From a checkpoint of a small transformer trained on Wikipedia.
Training: a variant of Adam for these matrices, 249M tokens, 7596 steps.
Each number is 50 + 15 x the weight over its row's rms, rounded and kept within 0 to 99. Layers, rows and columns count from 0. The size before them is the row's rms in percent of the matrix's.

# layer 4 MLP down (transposed), 768x96, rms 0.0799, rows 162-178, columns 0-95
042:30 22 48 72 74 27 62 56 59 44 51 25 58 50 78 43 58 42 57 61 79 60 59 73 34 37 34 38 48 47 61 59 91 59 58 50 30 61 32 27 51 48 52 39 72 55 72 54 64 32 59 61 38 55 63 37 52 45 52 36 47 16 41 56 74 67 44 44 47 39 69 40 55 46 24 44 41 55 58 20 50 48 64 64 66 34 49 79 26 63 54 45 27 36 33 44
090:43 47 81 68 55 53 41 44 40 38 74 43 60 51 38 42 76 50 37 50 48 75 48 35 53 62 51 45 52 35 22 44 53 35 59 64 63 38 54 55 59 53 36 45 74 64 46 64 48 43 53 49 53 56 38 44 62 25 59 47 62 71 11 63 67 69 21 50 47 43 29 59 45 85 67 55 22 45 37 38 29 38 29 71 89 51 32 81 47 38 50 77 62 50 33 41
105:40 43 39 56 47 67 47 39 47 42 37 33 67 54 59 65 62 42 50 57 68 41 67 54 47 35 62 79 27 33 40 42 52 34 34 73 72 50 22 41 48 39 57 38 40 34 78 61 71 43 51 67 25 20 49 51 36 32 63 52 53 57 48 51 69 59 65 50 53 78 46 39 61 73 44 11 51 86 28 44 48 49 22 66 79 79 46 71 41 55 61 36 39 44 44 48
029:54 50 70 67 60 49 33 43 44 52 41 34 40 34 54 23 52 44 52 69 68 38 56 46 61 48 32 41 51 47 44 72 38 54 73 57 46 39 46 33 21 32 34 67 27 45 36 59 51 39 52 73 55 70 33 15 41 46 48 77 56 36 35 39 47 80 67 36 55 20 53 71 77 78 69 16 36 37 60 27 46 39 69 72 40 48 39 41 50 67 47 30 48 52 72 50
118:48 45 57 38 65 31 70 36 73 46 59 44 81 45 25 40 20 45 61 49 69 32 50 31 64 42 66 39 60 59 59 23 44 52 38 29 42 46 57 45 83 60 64 27 79 35 54 41 43 55 50 83 30 48 66 54 56 47 50 45 63 28 54 54 67 69 53 63 51 26 29 33 26 49 45 45 39 34 39 68 45 56 69 43 43 55 68 71 38 73 31 66 83 43 65 42
026:58 44 40 49 67 29 55 73 51 57 42 37 37 43 55 61 57 31 54 65 59 56 52 64 41 37 56 24 57 66 28 56 57 42 71 51 72 52 50 31 60 31 22 74 41 51 48 46 69 40 46 45 55 54 39 30 41 64 73 23 63 30 67 13 32 63 76 52 64 57 66 60 38 62 48 40 24 67 67 31 60 35 67 69 57 56 73 56 51 31 15 34 59 28 34 29
085:62 92 81 62 56 45 55 50 52 55 53 52 72 47 33 58 53 24 71 40 44 27 53 44 47 41 21 66 44 08 51 60 19 38 52 56 58 72 49 37 63 65 27 56 27 32 43 61 45 62 57 34 80 41 47 60 50 40 52 47 51 56 59 15 56 51 46 39 51 48 48 66 63 49 62 38 67 25 78 57 61 23 36 66 58 49 42 54 69 76 49 47 34 35 50 39
103:59 26 57 36 76 44 61 67 45 40 58 54 50 45 52 71 65 31 57 27 49 54 37 35 50 51 50 47 41 53 85 44 17 30 33 57 58 47 56 64 57 41 59 08 55 49 32 45 56 52 51 66 57 39 46 33 63 64 46 46 25 48 84 45 78 31 62 68 30 47 50 46 57 75 56 45 31 49 63 72 22 26 44 27 66 62 31 42 43 64 64 48 73 68 68 69
126:62 78 55 70 51 62 54 38 68 66 47 62 56 54 52 14 63 43 26 67 71 05 64 50 34 26 48 68 31 39 41 56 38 33 48 41 60 42 34 44 51 48 25 68 51 48 28 25 66 39 59 57 74 31 42 58 30 42 68 33 47 71 28 30 58 46 67 56 32 57 60 62 57 68 33 64 84 61 42 51 63 66 46 62 55 55 38 32 35 45 53 56 52 70 39 38
126:04 70 50 82 57 26 47 45 58 49 57 82 47 21 43 49 74 56 18 47 37 77 67 65 30 32 55 72 61 63 30 54 36 29 65 76 40 24 46 66 46 42 29 55 65 49 49 41 50 52 37 61 41 28 42 54 51 55 37 56 55 43 32 49 52 55 57 34 63 75 85 55 52 67 49 65 51 53 52 40 64 51 82 41 32 38 43 51 39 49 34 55 56 54 37 46
138:55 68 34 46 47 36 55 57 33 47 54 86 61 73 69 39 42 57 55 79 55 55 51 44 32 53 28 65 45 46 71 40 52 40 81 65 40 59 63 37 43 30 85 47 51 45 42 65 49 44 25 32 49 61 22 33 47 71 42 35 48 70 50 53 49 57 26 50 48 15 55 67 21 48 41 41 24 55 47 29 80 74 54 74 25 38 60 48 43 43 55 50 34 64 53 31
115:53 48 51 57 58 35 29 86 41 33 56 71 43 51 67 48 63 31 76 67 49 32 28 66 50 44 58 71 60 77 27 65 45 51 24 57 47 45 37 52 49 30 64 33 55 64 43 29 60 53 69 56 48 37 39 41 57 64 45 41 61 61 60 55 28 31 31 35 60 38 68 41 14 49 74 47 55 55 69 47 33 53 71 21 13 77 54 65 54 47 61 42 62 52 71 29
095:51 55 42 63 37 39 51 14 57 51 65 39 61 82 50 34 49 48 49 51 45 56 41 70 64 34 14 59 07 28 49 35 59 67 71 49 47 38 79 62 69 60 46 42 89 41 74 53 55 53 62 66 21 50 61 64 37 29 60 61 23 49 58 33 68 71 52 46 68 49 44 52 37 47 66 50 45 61 38 30 29 47 65 50 60 47 48 38 33 51 61 81 53 36 41 59
116:93 58 66 74 47 38 33 32 43 40 64 70 46 50 75 46 41 55 73 50 46 60 74 38 29 40 68 42 57 47 44 54 39 44 41 64 68 48 49 65 50 68 42 85 33 38 37 27 44 00 38 58 58 72 71 35 44 59 33 72 56 67 48 41 36 61 47 57 52 51 52 54 65 48 40 55 43 45 41 38 47 50 31 64 60 34 35 45 68 36 63 30 40 66 27 43
026:74 42 65 35 41 71 43 34 40 23 48 55 84 37 42 44 64 68 35 31 28 50 47 36 23 54 52 66 70 20 36 37 36 53 43 50 47 65 45 29 53 47 31 61 55 46 44 79 47 60 55 53 60 79 62 42 77 38 57 62 61 31 52 21 73 64 47 65 36 68 70 38 66 37 36 41 39 71 48 22 57 71 43 58 56 43 45 32 52 76 54 59 78 61 37 57
104:43 61 43 43 62 42 20 55 34 39 80 50 54 75 27 61 40 51 50 72 10 61 51 46 56 60 46 55 61 42 40 61 40 54 68 74 73 38 44 40 42 13 53 57 96 73 36 54 74 66 53 63 51 58 58 58 53 48 57 48 28 46 43 42 55 26 62 20 52 54 48 50 56 37 52 27 67 48 22 48 42 40 38 48 84 52 38 55 45 61 34 57 37 68 29 38
100:44 58 53 45 71 54 51 30 65 62 63 47 22 54 52 40 49 62 47 41 64 41 52 28 50 43 20 47 41 57 17 47 61 40 70 69 50 62 15 77 43 80 44 53 36 37 43 28 83 51 36 43 76 34 11 49 57 56 51 59 43 53 44 49 50 55 36 28 73 53 43 48 52 44 50 60 48 48 58 80 59 46 53 68 50 54 88 68 66 13 45 47 38 38 57 67
# layer 4 MLP up, 768x96, rms 0.0938, rows 163-179, columns 0-95
098:35 38 53 82 47 46 40 37 54 59 36 56 36 47 72 58 17 49 48 26 14 37 57 62 44 23 39 34 49 68 53 38 53 50 59 32 48 34 63 79 62 49 62 34 68 57 75 47 63 48 57 56 38 38 59 86 52 60 65 31 72 60 57 61 64 13 63 46 89 45 40 36 64 59 51 44 31 47 43 56 46 54 50 37 29 55 38 27 50 66 50 36 27 43 70 58
104:43 27 30 35 22 42 45 69 42 69 32 23 27 62 58 56 56 35 45 42 44 60 52 32 38 41 43 52 52 63 55 46 67 30 65 46 35 50 57 45 43 70 40 28 45 58 41 85 64 45 57 61 48 47 59 62 79 58 43 35 99 63 68 56 74 63 63 41 70 46 57 48 40 40 70 49 63 46 46 59 49 34 46 21 69 43 61 36 62 49 29 58 49 24 61 13
055:35 61 39 58 42 57 35 86 26 55 38 46 28 44 48 39 37 50 35 31 61 79 45 33 50 31 54 48 47 83 72 49 47 52 56 56 63 49 71 50 54 57 65 69 67 43 51 37 60 75 46 51 46 39 65 55 42 37 50 37 51 86 30 64 48 34 41 42 42 72 68 55 38 48 77 57 44 30 70 51 68 52 42 31 23 41 49 48 58 00 52 45 50 25 39 59
109:72 39 45 38 17 63 44 54 42 52 38 42 35 62 54 45 45 38 30 33 45 48 66 50 65 62 60 47 55 49 33 59 41 39 61 45 74 64 62 70 78 41 55 49 24 59 52 49 17 54 54 63 47 27 52 60 65 70 64 23 56 65 59 67 26 40 45 67 45 60 53 58 32 37 44 42 41 53 34 64 58 39 12 42 44 40 32 42 81 53 64 74 00 59 66 60
058:40 28 43 54 29 83 47 35 28 57 54 70 56 66 41 56 00 61 40 21 38 69 67 41 53 30 61 38 67 58 47 61 25 56 63 61 53 45 68 64 49 64 49 49 48 72 43 52 42 42 48 59 47 42 41 70 42 88 48 59 75 81 57 71 65 37 43 77 47 45 18 51 72 48 53 51 57 42 52 38 68 35 50 57 58 56 50 32 56 46 59 49 62 26 61 75
094:41 72 17 56 45 53 51 58 36 23 40 55 33 41 73 35 43 38 44 49 64 51 74 36 47 42 26 49 56 92 82 66 47 58 57 46 59 25 52 65 43 37 59 32 44 64 50 59 07 52 61 62 34 53 44 64 58 70 61 49 59 63 40 58 77 42 43 29 71 49 49 51 62 40 91 71 50 27 47 54 41 57 59 54 21 45 59 36 33 40 54 52 43 51 62 71
100:62 54 40 43 58 60 34 35 58 48 45 46 45 85 65 57 55 60 48 56 56 67 53 56 60 52 30 42 63 62 43 42 01 66 51 86 15 46 45 71 55 56 68 59 40 53 55 60 54 37 33 57 65 38 61 45 53 70 59 39 27 61 45 36 57 22 71 51 67 37 61 54 54 69 72 67 36 26 47 48 46 44 42 16 35 46 45 41 29 41 36 58 93 50 34 38
118:58 37 55 26 39 66 55 46 36 22 43 30 47 74 41 67 39 48 34 22 58 68 36 22 34 66 60 39 64 38 52 51 30 53 60 76 70 62 43 57 37 68 34 38 13 58 41 71 49 26 43 72 32 54 61 74 55 55 35 63 58 46 50 58 53 55 32 58 50 43 40 46 50 43 53 71 40 51 43 37 78 35 58 59 44 50 99 55 34 55 28 59 38 41 70 68
120:33 27 31 47 52 61 47 84 32 43 41 72 57 43 72 47 50 56 40 47 50 49 38 51 36 36 57 43 58 71 31 69 62 59 78 80 70 37 50 40 49 37 37 28 24 69 40 43 33 17 39 31 59 46 40 63 35 74 33 41 62 41 55 64 34 51 39 68 54 59 46 73 76 74 52 72 47 29 66 37 59 43 53 59 43 40 74 67 78 52 42 71 50 46 76 58
111:58 41 53 33 32 45 24 40 55 64 66 49 45 75 52 59 30 21 44 37 56 53 38 50 55 75 55 42 45 79 76 61 73 41 63 40 74 45 60 84 51 39 47 41 30 53 57 67 48 52 42 48 46 53 72 75 50 60 72 33 41 61 33 47 25 31 05 64 55 61 78 50 41 46 71 60 56 42 56 62 61 47 56 56 28 48 29 45 66 38 14 28 52 49 41 37
104:45 53 56 53 54 51 20 38 35 36 32 38 44 62 39 39 39 55 67 50 37 62 42 39 86 38 56 54 39 37 66 46 39 32 34 70 55 20 55 48 81 24 80 72 08 48 72 45 62 66 25 57 62 26 44 66 69 35 54 42 61 56 36 47 47 48 44 45 22 48 76 52 50 81 71 59 42 39 47 62 52 52 54 54 49 51 32 49 67 44 38 38 36 19 57 60
097:74 56 39 58 37 39 45 65 27 68 43 50 68 30 68 36 38 22 27 37 49 75 68 53 38 64 74 62 85 53 49 49 46 43 30 51 56 78 41 27 69 61 20 66 27 62 22 42 40 34 70 58 67 45 45 54 45 66 35 37 85 42 36 25 43 51 58 56 54 76 71 53 44 53 32 36 49 67 49 52 70 45 43 65 39 47 44 45 66 47 41 36 27 61 43 54
114:70 51 43 50 53 60 35 32 42 49 45 54 14 81 46 67 36 61 30 34 59 47 54 50 65 43 60 67 55 33 69 58 46 83 48 47 57 41 74 40 48 32 83 53 47 46 67 45 59 47 25 62 56 41 56 48 41 43 48 17 49 34 75 66 44 45 57 44 42 51 25 71 38 72 51 82 32 42 62 64 52 55 41 20 44 64 32 58 15 33 67 37 69 27 61 46
052:54 39 51 34 29 46 33 58 21 36 33 39 27 40 67 40 15 46 38 63 60 60 53 39 41 55 56 36 73 54 61 47 54 43 48 50 54 41 36 58 67 30 62 34 69 71 46 37 50 40 41 59 50 43 64 67 43 58 78 20 53 49 52 53 60 69 67 38 32 56 34 58 31 48 50 86 35 17 57 58 42 69 31 46 21 40 42 40 22 32 54 69 29 17 47 67
103:52 46 67 76 51 90 38 66 30 59 48 84 42 43 50 38 25 26 44 57 52 51 38 46 57 41 54 48 75 43 57 56 39 38 30 44 49 74 73 59 64 82 57 54 54 56 53 20 62 46 27 24 36 20 66 42 53 34 37 39 38 57 31 42 52 37 72 65 28 58 69 40 78 67 49 48 64 36 58 70 62 54 42 52 70 57 27 55 36 43 59 46 74 57 51 36
101:53 46 79 43 35 58 38 87 63 68 53 74 35 65 56 31 42 58 48 36 53 53 47 39 46 43 68 35 59 56 44 30 58 28 46 64 58 37 69 50 79 47 43 59 72 42 19 40 52 65 57 50 61 33 42 36 32 49 33 15 60 38 70 55 46 51 24 63 43 41 87 47 51 40 60 77 33 47 65 73 75 44 26 51 19 68 51 47 44 43 37 74 57 44 56 39
052:54 56 31 35 23 65 20 56 41 64 39 51 30 29 48 69 31 53 49 52 51 56 40 34 67 40 65 18 48 72 46 39 51 59 55 37 53 66 55 42 50 43 36 43 23 76 30 43 43 39 61 49 10 36 58 66 45 55 41 62 59 65 60 50 49 53 44 43 49 19 70 53 76 85 54 56 34 12 36 53 60 31 50 50 14 48 51 55 53 37 71 60 64 48 43 30